Part of a small language model's weights: 1.63M parameters, a variant of Adam for these matrices.
Each number is 50 + 10 x the weight over its row's rms, rounded and kept within 0 to 99. Layers, rows and columns count from 0. The size before them is the row's rms in percent of the matrix's.

# layer 5 MLP down (transposed), 384x128, rms 0.0936, rows 313-338, columns 64-127
111:55 64 43 33 48 50 47 39 55 63 49 47 55 68 67 64 31 59 46 49 38 42 36 52 62 58 53 29 75 71 52 30 49 55 42 45 45 42 34 30 43 61 54 52 53 59 62 54 43 43 48 47 64 31 74 46 41 54 47 62 43 43 48 58
101:39 47 40 43 53 38 54 54 51 34 49 60 66 62 52 42 35 34 45 42 59 44 43 28 47 53 62 31 54 46 43 57 52 52 68 53 33 45 60 52 46 42 43 51 51 61 30 43 57 61 60 56 46 48 54 55 68 46 69 57 64 42 37 35
098:50 42 38 54 49 34 60 69 50 58 51 43 46 28 40 40 48 57 57 64 73 52 57 50 53 51 55 61 44 51 55 46 61 58 37 44 65 58 49 51 55 62 45 47 54 50 51 54 44 50 48 56 42 47 60 32 65 52 42 67 57 41 51 32
091:43 61 54 48 21 49 38 45 63 66 53 44 56 50 51 52 42 73 47 54 35 56 55 54 48 48 54 51 54 50 45 50 43 54 53 62 48 43 42 42 51 71 75 42 49 41 64 32 54 42 49 33 48 64 47 35 41 54 44 68 60 71 70 62
101:65 31 71 36 57 63 51 45 41 66 53 44 71 54 54 50 42 47 45 48 44 49 45 31 49 41 63 47 37 57 46 60 53 52 43 53 44 54 46 39 51 59 34 48 49 55 61 56 33 40 39 46 72 42 53 52 58 25 48 38 53 50 50 67
080:60 49 61 48 72 59 52 45 34 51 55 45 41 36 49 64 46 26 41 61 50 48 45 48 34 70 42 43 37 56 32 54 62 63 55 49 61 45 40 46 44 42 31 56 53 47 42 46 44 70 49 49 47 54 38 55 67 52 52 49 56 59 52 59
100:67 55 48 49 67 35 48 58 46 69 40 47 52 38 48 70 61 53 62 39 58 50 34 57 43 48 55 59 52 44 70 53 60 52 42 69 52 47 53 39 60 46 46 51 42 38 56 36 52 42 59 39 34 49 58 52 51 54 56 48 35 71 47 39
103:36 46 60 46 41 46 62 31 56 57 55 52 38 38 41 40 38 54 68 48 50 67 47 36 48 59 46 42 46 51 49 29 37 30 55 54 48 45 41 58 41 46 70 54 46 71 72 63 59 50 60 39 59 48 33 36 70 37 49 65 47 48 46 52
107:51 49 52 70 59 54 49 36 41 52 41 51 39 66 25 63 51 51 52 49 39 65 53 44 46 42 48 45 59 46 60 46 47 62 42 50 66 61 55 66 38 50 36 45 54 48 36 25 48 50 57 61 39 55 57 35 54 49 41 41 69 49 62 56
102:69 33 49 67 65 34 57 50 71 59 57 61 56 41 39 50 41 34 46 45 51 36 58 39 58 45 58 47 44 40 40 41 52 42 61 43 57 76 66 61 54 31 44 62 77 59 42 51 50 46 58 50 61 44 60 65 50 36 56 56 51 51 53 24
103:53 50 53 40 57 47 49 55 52 37 51 51 53 63 69 51 56 54 54 51 34 65 56 51 46 42 29 48 56 57 26 46 44 51 42 55 55 56 47 53 55 57 55 55 18 53 51 28 50 35 44 42 39 52 56 39 50 40 52 68 60 54 51 64
097:54 39 77 49 44 40 49 32 43 49 51 40 53 44 54 56 39 53 45 39 42 53 61 45 59 52 35 51 58 46 59 63 49 75 52 62 56 33 50 50 48 50 50 53 68 53 54 46 49 36 48 43 50 47 53 55 71 67 46 38 40 37 34 39
095:49 47 56 45 29 47 40 59 50 60 44 35 41 45 36 33 46 45 72 59 43 56 48 60 71 60 53 44 44 45 37 50 46 66 55 60 57 44 54 40 34 58 59 38 49 52 33 70 35 53 56 65 43 50 51 64 45 48 40 43 52 45 50 36
098:54 58 44 53 47 39 44 39 44 45 55 36 70 37 47 50 34 63 58 38 32 64 44 34 53 41 38 59 57 48 40 57 45 31 39 54 73 29 46 51 43 29 65 61 61 51 52 69 64 48 53 38 63 51 56 45 69 47 45 44 68 66 49 56
088:60 60 55 41 61 56 58 56 52 48 46 45 52 61 38 43 51 63 51 56 41 29 46 44 56 46 61 39 50 36 58 53 39 51 35 47 54 56 44 48 60 39 53 28 56 67 38 52 40 52 49 66 52 55 41 50 55 35 44 64 68 42 45 52
086:71 29 61 47 60 53 54 50 39 65 57 55 38 40 54 26 57 30 54 42 40 43 57 49 56 44 41 59 57 51 56 36 43 59 58 51 53 63 62 46 54 45 59 25 39 57 74 43 48 44 64 37 43 53 37 38 53 56 44 59 39 45 28 52
082:50 49 46 48 61 49 52 46 40 52 55 58 65 41 54 49 38 55 42 47 43 47 45 41 51 48 41 45 57 56 34 43 58 54 53 51 54 47 42 53 47 59 99 54 57 60 61 51 43 50 62 45 55 41 37 47 56 60 49 49 60 53 41 31
108:52 27 59 63 58 42 53 54 49 46 41 40 42 58 53 44 37 49 37 33 64 53 45 56 43 48 58 56 58 43 59 35 50 46 39 59 66 73 59 56 72 37 65 41 49 54 58 49 40 51 41 47 46 39 46 51 60 61 51 46 64 40 55 46
110:48 46 57 45 54 54 54 51 58 53 44 42 65 40 48 29 51 47 41 41 47 53 46 37 45 51 67 39 35 51 42 68 55 46 55 36 43 49 46 68 36 53 49 57 77 51 56 42 47 64 47 44 43 62 58 56 53 39 64 30 36 62 44 59
106:49 52 55 62 36 70 37 53 64 33 62 54 33 58 61 36 39 38 58 32 51 50 59 39 54 60 62 44 50 47 54 46 50 50 49 46 50 62 66 41 48 32 41 61 72 38 40 54 37 47 61 43 40 43 32 44 39 50 50 53 66 66 53 47
115:46 50 54 59 38 27 53 50 41 28 46 44 51 71 34 44 40 33 34 52 58 48 48 57 38 78 61 51 37 47 45 43 44 64 73 53 57 59 40 54 50 57 52 46 71 53 48 56 69 44 65 65 56 43 53 58 69 41 48 43 48 47 38 50
100:34 63 55 50 35 55 47 56 55 43 55 54 59 50 51 65 58 43 38 41 41 59 67 53 54 54 61 40 49 50 39 23 52 35 49 52 41 46 54 54 46 51 75 52 62 54 42 60 50 30 45 45 58 49 29 50 50 49 47 73 53 45 69 43
109:37 62 66 53 54 55 54 41 63 50 62 46 48 68 44 64 35 43 44 63 41 48 50 60 51 57 40 67 55 53 37 49 56 54 49 42 60 51 30 55 40 66 38 58 37 66 50 36 59 35 58 41 57 60 47 32 55 38 45 47 45 58 65 50
090:72 58 43 54 43 69 59 42 57 48 46 57 55 27 62 37 59 67 45 61 46 37 62 49 71 43 56 40 60 51 45 42 47 47 55 55 61 40 56 48 53 58 50 45 53 42 65 62 54 49 53 49 42 53 55 43 45 49 40 60 53 73 52 54
099:36 42 65 39 24 48 42 46 53 58 33 58 42 43 60 53 47 54 43 67 39 52 55 50 35 55 44 43 32 60 38 50 66 53 52 65 46 42 48 42 41 61 46 60 47 74 65 63 40 58 44 35 56 60 50 35 58 51 44 50 35 48 44 71
091:45 56 64 65 53 50 51 43 73 63 38 43 43 45 37 30 52 54 35 63 45 67 50 47 38 52 65 49 40 51 66 44 49 42 46 56 51 48 52 55 40 36 65 60 58 53 50 50 58 58 49 39 41 55 41 43 55 50 43 36 40 41 57 50
# layer 5 MLP up, 384x128, rms 0.136, rows 314-338, columns 64-127
100:57 39 46 42 50 39 54 65 39 37 45 43 51 52 45 53 47 53 75 35 42 65 50 45 32 57 54 54 61 44 63 46 52 44 29 61 65 52 68 56 54 41 39 54 54 42 38 52 45 60 47 51 43 51 48 48 62 45 51 49 34 32 44 55
102:43 40 61 39 49 58 65 45 59 52 31 51 29 57 54 48 54 47 60 43 39 63 48 52 42 40 65 66 45 61 49 54 45 43 55 46 53 46 59 69 56 49 41 50 57 57 53 58 39 66 61 55 42 39 55 55 66 51 44 65 53 46 52 47
100:60 43 52 40 62 56 52 58 60 52 46 62 56 47 67 41 69 59 67 28 46 67 49 48 48 51 47 49 41 69 61 57 62 46 62 35 56 57 43 34 59 49 55 51 52 46 52 64 48 64 53 47 42 48 51 49 49 44 42 44 57 53 55 43
106:37 43 30 53 51 45 48 74 50 48 32 52 47 61 55 44 42 53 60 43 40 54 45 42 55 55 65 43 55 41 42 44 68 54 42 44 50 51 52 45 68 49 37 47 44 50 59 63 47 65 38 50 41 47 48 40 65 72 40 49 37 27 53 52
088:52 47 50 36 55 31 60 45 63 27 38 38 46 51 41 64 60 49 39 46 49 48 52 56 67 43 55 67 46 64 60 52 57 43 57 30 56 64 69 51 54 45 48 40 62 52 55 36 45 43 72 47 61 51 62 55 30 58 45 52 30 44 55 52
107:49 35 45 46 71 57 54 44 47 67 54 52 40 50 54 58 47 45 57 46 45 63 52 36 31 41 38 39 36 46 52 56 45 43 39 47 52 70 51 49 61 51 44 48 48 48 31 52 28 52 44 59 60 37 42 41 38 53 63 60 58 51 51 56
095:53 46 41 36 61 52 48 45 53 63 49 54 53 58 54 57 64 68 52 29 45 56 51 44 48 45 44 60 58 38 51 48 30 39 54 56 46 40 52 60 53 59 32 55 36 47 53 58 41 60 72 46 48 61 60 51 57 49 40 49 45 43 44 65
105:42 50 63 40 58 66 65 59 46 59 52 70 44 52 49 41 43 49 56 40 55 55 59 43 42 60 50 60 53 52 48 53 56 38 51 54 67 48 36 67 58 47 45 35 35 47 51 52 72 44 64 55 45 42 41 39 46 36 32 66 63 42 39 36
101:50 57 36 59 57 42 46 54 44 51 48 42 35 57 50 48 46 32 58 62 53 56 49 43 44 64 57 52 54 60 48 56 45 35 61 64 43 46 49 58 57 21 49 45 62 42 45 50 58 43 47 35 48 45 41 58 30 37 54 81 58 46 42 81
106:44 45 56 47 53 59 47 50 71 55 59 50 42 54 52 52 32 42 54 38 43 60 49 58 52 37 49 63 52 33 48 85 66 38 40 53 58 51 51 64 51 42 43 44 58 57 27 46 53 42 56 46 53 46 61 35 39 72 60 52 39 41 70 60
099:54 60 51 59 60 56 42 53 55 56 37 57 44 55 46 42 43 45 50 57 45 57 60 41 32 71 50 54 35 43 69 41 55 43 47 47 43 61 65 47 65 22 42 45 42 22 50 55 41 39 61 58 67 42 50 39 66 56 40 50 59 40 71 63
097:45 39 41 36 52 32 64 57 52 49 51 42 32 55 27 55 55 57 73 64 55 40 43 53 62 53 49 63 43 55 45 68 55 47 46 58 52 38 49 63 35 54 46 45 58 48 41 48 64 54 57 44 52 57 43 46 46 49 51 54 46 37 53 73
101:47 63 44 59 46 53 62 44 54 64 40 66 46 71 23 55 51 48 50 57 67 41 28 55 43 38 58 52 52 56 73 44 46 41 64 41 44 45 54 58 46 48 44 41 44 55 50 42 47 53 59 64 45 32 58 44 57 41 60 43 39 52 66 70
093:49 48 52 61 53 45 53 37 55 40 38 63 39 51 55 25 49 31 50 26 65 60 49 54 51 42 68 64 53 64 25 59 60 41 55 44 57 58 59 44 51 40 51 51 46 25 53 40 51 76 49 61 64 33 47 56 54 63 47 44 38 61 61 51
089:50 60 56 36 44 53 35 60 55 53 39 54 49 43 51 43 51 65 61 61 58 57 46 43 44 62 24 41 62 57 57 83 57 43 59 45 42 68 49 51 55 40 39 48 36 63 57 47 48 41 43 51 51 65 61 60 54 56 58 43 33 46 47 51
091:42 30 44 50 62 44 68 59 60 42 52 47 67 47 71 38 62 41 46 51 43 66 40 43 45 55 58 53 30 61 53 67 57 32 60 63 42 42 52 52 60 55 65 47 54 40 29 52 53 68 57 56 44 48 51 56 43 36 64 70 38 58 51 42
111:47 49 47 44 55 55 61 57 46 45 50 43 56 53 39 62 59 52 54 62 62 51 42 37 58 48 55 59 53 52 56 68 51 50 46 35 61 61 41 48 55 46 48 42 56 44 50 59 39 45 52 40 64 49 36 53 38 52 43 47 52 48 55 43
105:47 56 32 64 52 47 36 57 49 49 54 39 44 52 59 49 57 49 59 56 39 51 49 35 40 61 40 64 51 56 41 60 59 49 41 44 53 48 50 57 48 59 27 49 65 48 50 48 38 68 42 64 47 46 47 45 61 48 41 58 47 35 44 66
105:43 38 41 51 44 49 57 60 43 58 34 46 42 68 59 48 42 50 57 41 54 43 49 51 42 56 48 47 41 41 43 47 59 50 33 71 51 63 26 47 67 45 52 37 50 58 49 60 56 48 63 52 59 47 58 65 34 55 32 56 57 29 47 58
105:59 34 61 42 51 42 60 37 67 33 44 52 70 60 45 60 54 41 68 44 49 43 42 51 58 53 56 49 58 75 43 55 67 53 56 62 46 54 54 65 60 44 46 42 64 53 43 60 52 31 58 56 49 48 57 45 54 54 49 56 52 62 58 63
096:59 51 55 37 52 49 60 54 60 37 52 57 57 53 51 35 39 62 54 54 66 42 54 50 54 38 48 64 32 56 44 65 59 50 61 38 59 53 32 57 44 38 35 54 34 66 55 41 56 49 65 51 48 44 58 32 61 51 48 48 43 36 39 43
104:43 42 57 60 45 61 50 43 40 52 57 44 70 51 67 36 54 50 54 40 66 64 43 32 55 61 59 47 55 43 34 46 40 50 55 48 52 58 45 57 56 48 42 36 62 35 47 62 56 56 32 61 37 28 48 45 47 55 53 63 48 43 61 64
090:41 33 37 44 52 31 60 63 69 61 53 47 53 46 52 49 51 41 78 64 53 66 45 53 36 60 37 62 49 57 63 71 60 43 66 33 36 31 64 46 44 48 43 52 38 41 49 61 43 64 70 45 39 53 58 46 28 42 68 46 51 51 54 59
100:61 64 43 49 67 43 74 60 57 53 56 37 46 49 36 67 51 61 59 34 30 49 51 65 52 24 56 44 47 46 62 66 46 46 51 40 57 53 47 50 47 45 44 41 51 60 44 40 48 30 53 30 46 54 60 41 32 51 65 43 29 45 66 46
094:58 60 54 50 51 57 45 65 53 40 50 47 62 49 41 60 36 44 72 36 57 52 46 44 62 57 46 51 42 52 58 51 53 43 55 48 31 48 46 49 47 53 54 44 51 44 42 54 37 52 57 41 82 52 46 53 30 36 43 39 44 44 58 57